From a checkpoint of a small transformer trained on Wikipedia.
Size: 12 layers, 2 heads of 128, MLP 896 SiLU, vocabulary 1024, 14M parameters.
Architecture: RMSNorm before each block, rotary positions, no biases in attention or MLP, embeddings untied during training, some layers without attention, local attention windows, shifted keys, value embeddings, short convolutions, an embedding shortcut, learned residual scales, skips across layers, capped logits.
Training: 403M tokens, 5279 steps.
Each number is 128 + 32 x the weight over its row's rms, rounded and kept within 0 to 255. Layers, rows and columns count from 0. The size above them is the row's rms in percent of the matrix's.

# layer 8 MLP up, 896x256, rms 0.126, rows 871-876, columns 0-255
size [106 108 112 106  98  82]
[[ 59 119 113 164 180 147 152 128 107 152 139  98  94 140 120 106 183 117 133 162 117  92 122 116 131  63 117 111 166 114  85 104  90  77 156 107  62 161 115  72 155 128 196 120 123  89  89 140 114 189 111 132 110  83 105 131 115  75 154 136 111  70 122 152 107  94 121 112 135 165 152 119 153 188  85 108  95 106 112 150 100 145 134 128 134 124 177 111 155  69  77 103 173  89 124  61  98 177 124 174 123 157 133 133 113 118 146 147 128 170  82  95  99 129 121 157 152 149 153 105  47 152 127 135 166 141 150  96 105  84 147 140 103 138  84 123 129 156 150  83 127 209  88 143 134 155 204 131  92 191  99 161  90 120 111 141  70 135 142  95 137 132 122 110 123 124 101  93 125 125 171 100 154  85  71 121 130 137 146 156 162 115  83 129 164 132 219  68 114  95  57 142 154 110 157 120 142  90 141 116 115 142  97 143  88 141  59 146 123 164 126 140 143 189  77 102 133  83  76 108 109 125 201  99 113  82 146 162 164 120 135 114  64  72 138 117  60 149 141 143 120 117 132 168  97  65 154 102 158 104 114 107 125 185 150 134]
 [124  95 112 207 104 124 154 150 115 151 124 144 100 155 151 120 212  95 103 179 148 115 143  87 127  96 106 135 170 116 103 163 174 157 147  85 101 111 145 134 145 111 156 120 112 117 119 131 160  85 171 174  61 138 117 105 170 144  98 140 130 115 164 199 172 150 119 116 148 154 142 108 101  76 105 150 114 141 166  51 120 177 100 178 125  79 105 124 104 100 132 125 150 123 125 131  62 172 165 174 103 141 112 151 139  92 131  68 145 178 133 139 159 177 123 132  95 160  64  46 167 171 189 152 100 101 147  84 115 131 122 135 102  73 151 106 124 138 152 132  90 105 160 121 149 178 163 181  98 192 161 109 149  83 184  89 158  79 103 113 132  89 131 154 146 110 124 125 108 160 152  84 144 127 126 167 109 162 104 149 115 115 153 150 124 124 162  75 128  58 142 125 138 144  98 112 153 112  97 172 185 103 132 158 132 154 124 148  85  56 169 100 197 166 106 128  86 107 127 136 108 149  91  47 163 150  55 122 159 173 163 117 173 127 127  88 158 158  90  95 126  79 126 163 167 111 100 119 124 122  68  82 125 161 130 132]
 [101 111 149 107  32 124  91 131  94 103 173 104  89 171 118 149 134 175 128 140 142 203 118 141 100 103  39 169 153 123 144 122 134  98  81 131 119 125 103  43 128 158 107  51 152 174 129 189 129 145 118 152 129 128 102 127  99 154  31 106 170 143 139 124 134 118 205 103  88 147 123 131  89 119 116  68 153 123 119 187  95 100  61 138 138 149 123 124 131 136 110 135 147 158 157 104 123  70  52 119 135  85 161  83 122  93 113 136 116 149  75 180  96  94 171 184 138 149 113 123 178 147  68  84 140 130  91 121 155 138 190 108 171 155 140 144 139 177 132 150 111 170 139  97  98 102  80 135 166 105 192 114 140 152 164  63 103  99 116 107 123  77 108 130 110 110 138 170 148 112 130 118 137 144 104 123 158 198 119  88  84 129 144 125  90 129 127  60  98  98  86 119 103 132 108 125 111 108 123 122 124 131 101  97 147 137 150 129 131 102 115 108 154 102 116 103 167 171  68 140 112 103 141 122 142 164 153  49 165 142 116 121 143 130 132 193 117 153 139 127  93 160 158 197 105 138 113 101 192  54 114 124 132  85 150 151]
 [162 111 172 125 107 103 125 148  97 185 148 112 135 115 177  79 109  70 131 100  98 148 150 146 103 110 179 114 112 100  69 128 154 160 118 113 162 141 146 153 153 156 170 118 138 163 158 161 170 138 134 123 179  76 139 146  76  97 123 116 143 137 141  56 110 128 178 130 152 142 177  66  99  78 118  80 139 153  93 136  95 164 137 123 159 135 143 135 149 107 128 149 109 143 123 164  54 123 136 200 130 164 181 116 127 155 109 169 144 102 131 172 111 105 124  88 100  89 133 154 137 139 171 203 104 155  91 156  86  82  61  93 162  97 163 121 136  44  98 133 161 140 158 122 126  83 170 171 108 125 166 136  79 172 151 165  72 157  89 111 107  96  92 128 201 134 174 135 113 158 136 148 155 119 107 119 109 143 106 151 135 117 104 115 116  89 105 135 173 142 143 124 166 114 154 122 102 129  94 142 186  87 115 157 175 145 105 173 169 148 143 108 185 157 118 175 122 151 142 192 134 116 109 102 138 130 102 152 180  91  93 119 141 133 159 159 134 113  77  64 152 108  87 157 183 179 137   7  94 103 128 161 102  89 124  63]
 [116 110 172 107  95 150 196 116 174 154 142 172 101 187 146 116 109 132 140 142 132 138 116 150  50 153 184 187  94 157  77 143 153  62 122 134 130 103 139 147 168  91 122 152 132 100 171 197 173 134 136 123 147 129 126  71  55 135 106 137 147 157 175  98  63 117  86 123 118 130 110 136 119 113  99 138 132 159 130 132 151 126 101 112 109 125  98 135 170 122 108 166 165  83 137 145  83 101 111 118 110 121 143 143 163  61 148  83 119 140 131  79 135 105  37 102 136 109 110 147 112 130 149 171 141 127 127 128 149 123 105 131 109 126 143 180  92 101 133 109 127 117 100 212 137 137 106 198  32 136 136 183  98 140 175 128  64 150 103 114 156 170  80 111 100 149 157 122  83 112 119 194  91 135  91 169 110 128 154  92 120 122 146 138  83  88 119 122 106 122 170 112 118 124 160 158 157  80 134 149 123 108 173 134 177  41 172 134 160 166 141 175 152 131 182 149 122 129  76 141 115 139  94 177  55 156 173  90 124  89 107  93 116 199 160 110 106 131  66 146 133 101  68 138 105 166 104 109 101 181 105 172 126 138 129  87]
 [104 105 104  91 121 136 166 100 139 145  91 128  79 101 129 118 165 112 118 170 118  94 173 100 140 102 116 119 105  97 135 130 124 154  95 123 106 121  82 128 143 137 118 127  68 100  96 151  79 141 185 121 126  64  69  87  77  80  98 117  79 126 185 174 132  69 118 125 162 110  99 172 109 146 152 117 101 143  97 123 176 138  93 150 131  92 122 130 143 153 130  59 123 190 131 115 126 140 129  60 117 114 147 100 126 127  63 142 121 154 191 131 112 103 109 125 164 178 154 138 110  90 129 104 126 121 160 120 154 209 121 105 124 172 101 138 188 101 156  62 132 197 146 132 110 103 142 143 168 132 104 110 122  88 176 178  56 134 165 105 148 120 114  73 175 164 115  57 187 105  94 105 129 123  79 153 116 171  88 124 134 137 137  71 109 122 100  65 153 159 112  80 125 155 111 144 129 127 164 101 171  73 146 140 101 149 128 153 170 141 127 144 131 127 109 132 128 105  91  66 117 134 138 189 151 102  87 148 206 119 172 119 106 147 122 102 175 143 192 181 102 116 177 130 140 159 149  53  98 132 202 144 162 130  81 199]]
# layer 8 MLP down (transposed), 896x256, rms 0.0245, rows 871-876, columns 0-255
size [112 106 111 104 105  83]
[[ 79 116 132 118 105 146  99 187 190 140 146 155 150  82 122 149 115  82  99 118 141 141 138 107 150  95  79 156 146 116 104 149 136 132 120 157 163 129 193 108 109 107 127 101 149  61  70 138  87 103  68 122 143 109 120 120 116 144  84  74  81 147 131 140 148 141 138 145 169 149 106 127 125 132  80 184 106 135 104 136 148  93 127 137  94 159 128 158 143 106  95  73 134 139 132  83 162 174 133 165 124 181 150 142 132 161 106 100 113  81 126 151 123 170  86 117 137 127 155 148 163  94 124 118 118 175  93  99 129 149  68 111 151  91  69 182  97 111 138 106 121 214 107 114 173 132  96 106 121 185 102 130 113 100 136 104 114 105 139 105 160  73 110 133  70  73 139 110  70 140 204 121 155 118 201 145 156 142 115 161 109 143 107 125 196 106 165 164 109 142  99 155 190 162 153 165 190 137 107 155 123  99 120 117  27 102 145 133  83 173  61  40  92 103 156 124 136 118  75 177 124 106 134 129  98  94 112 142 164 162 137  91 151  21 147 131  55 159 129  92 105  99 166 124 141 117 154 117 137 129 179  97 109 158 135 137]
 [135 153 154 150 151 130 130 139 127 182  85 155 143 161  85  74 124  76 138 141 139 122 143 124 120 162 122 131 107 171  95 124 187 187 145 103 152 149 166 106 163 124 102 177  87 105  98  55 169  72 108 160 124 166 149 138 137 121 104 110 107 137 175  87 107 102 159 152 148 152 100 159 115  84 192 163 110 127 147  86 125 122 130 113 121 119 123 155 145 185 129 133 158 131 112 111  87 105 189 140 160 140  93 114 139  96 185 127  99  61 181 125 110 119  92 108 147 176  88 142 160  68 188 137 161 111 154 172 180 157 104 139 103 115 126 156 174 124 183 111 140 136 135 138 144 174 142 183 130 145 145  73 144 123 127 137 147  59  89 127 116 101 160 202  84 121 135 175  66  91 149 102  98  92 123 179 118 109 130 155 116 123 127 142  84 148 119  76  94 148 133  90 137 138 157 162 131 166 155 161 138 100 101 146 193 137 194 154 104 115 174  71 232 211 115 129 112 136 119  90 154 120  86  52 114  93 120  94 169 112 110  90 160 116 176  98 102 126  86 123 195  89 104 121 155  71  74 134 117 117 111 155 104  95 155 121]
 [193 152 110  90 124  75 115 120 185 140 123 164 142  80 102  84 168 107 151  98 127 164 130 190 154 140 170 103 134  86 115  89 167  83 155 146 124 131 183 149 102 114 120  69 155 155 132  89 136 132 184 106 149 130  90 150 144 116 130 172  99  39  84 107 118 137 105 160  99  32 132 138 127  74 126 142 159 102 129 109 140  90 135 111 142 105 200  94 130 109 108 140 126  87  99 164  71 139 134 139  62 107 159 149 145 112 176 105 131 111  79 143 177 133 155 158 146  57 140 118 130  58 144 169 143  48 134 189 137 107 133 153 146 103 126 163  80 118 109 131 131 198 104 179 118 125 114  90 158 124 118 158 102  97 101 132 108 128 153 168  85 158 161 128 153 167 141 143 129 103  85 121 197 132 128 152 136 131 138  75 105 168 106 177 183 118  76 118 132 145 145  72 145 123 122 107  82 170 213 152 138 139 124  91 101 118  96 138 132 134 174 106 124 131  88 150 123  88 155 100 134 100 163 152 174 144  97 171 130  42 130 102 129  89  96 105 123 115 119 125 239 127 111 108 160  90 126 117 135  92 125 138 131 137 186 128]
 [180  95 138 114  99 107 164 162 114 147 125 161 125  70 128 141 149 153 147 110 164 163 122 122 142  95 170 130 159 153  86 141 120 161 106 137 150 104 211  77 117 127 149  79  90 159 152  98 134 127 102 178 174 151 151 119  54 142  73 119 182 167 131  50  83  97 104  81 119 160 174 104  77 123 143  84 159 162 103 168 134 126 105 129 140 197 113 155 179 120 105 124 114 177 134 101 100 109 170 172 187 154 109 104 112 156 141 154 160  64  58  98  98 123 123  85  99  89 123 133 111 100 143 128 123 131 114 150 114 107  99  85  77 103 131 100 133 136 113 159 155 157  99 163 146  99 142 117  46 128 123 139  70 173 128 119  79 189 132 121 175 172 151 125 172 107 157  98 105 148 129 112 120 105 110 123 109 134 130 119 129 124 141  77 185 128 110 107 179 179  97  84 179  50 140 136 142 143 118 167 104 128 155 136 147 126  60  91 144 156 132 124 144 128 102 152 167 155 135 179 133  85  40  97 124 105 138 144 138  94 111 100 142 101 153 173 138 145  60 123 198  82 152 124 105 130  31  82 155 126 134  67 118 130 111 146]
 [ 94 181 171 139  89 167 114  82 101 148 157 119 138 106 158 155 125  84  89 114 172 137 198 125  95 133 150 127 142 131 149  89  97  51 113 146 145 101 121 117 126  78 152 146  94 119 117 135 107 166 139 188 124  95 115 114 126 101  98 156 115 120 112 193 130 166 125 128 127 167 117 133 133 135 109 132 108 192 139 158  93 142 134 103  95 103 138 117 165 180 143 158 110  97 119 163  86  80 122 141  99 168 185  97 167 123 112  83 118  99  72 114 192 112 128 102 161  76  82 114  74 129 132 111 133 146 121 170 180 112 159 181 139 123 147 152 120 144  73  99 148 131  93 201  66 128 150  38 145 142 108 111  80 115 127 146 126 187  92  88 139 132 164 137 112 122 180 133  95 138 122 165 154  66  86 158 109 141 139 135 119 104 131 112 183  88 144 127 115 115  34 135 107 117 165 140 136 121  97 145 144 168 149 121  63 133 130 114 140 160  54 189 168 188 143 128 197  96  92 111 156 158  95 205 121 148 130  96  99  87 121  77 107 154 183 132 135 159 116 154 142 101  99  53 144  64  85  77 158 110 119 105  82 134 103 100]
 [133 141 123 128  80  91 142 148 157 119 125 179 129 139 132 151 148  94 190 102 165 134  99 166 153 142  81  92 143 104  94  81 140 125 128 104 158 191 131 124 135 135 149 114  88 161  98 135 146 216 125 114 136 165 129  97 167  97 129 126  97 101  82  87 138  89 144 159 102 134 146 157 119 132 140 129 134  82  94 185  75 192  84  80 170  93 112 122 153 124 140 131 134 172 133 138  91 102  72 198 148 161 107  62  53 126 149 127 104 136 107 131 111 122  66 118 117 161 140 212 103 139 156 133 173 106 153 101  92 172 165 111 157 118 126 117 110 169 157 174 133  27 132 186 109 117  98  72 170 146 127 191 121 121 113 139 160 204 119  70 152 162 122 138 110 226 129  91 107 131 139 140 112 150 138 133 105  89 117  83 137 133 134 114 116 167  94  86  74 151 145 134 126 173 133 162  88 111 123 137 163  86 117 139 170  82 148 111  95  74 117 149 131 112  73 147  88  65  50 116 100 118 157 105 104  75 122 132 158 120 141 173 120 147 102  85  84 130 159  99 172  78 116 116 113  89 152 127  85 151 114  89 111 104 166 157]]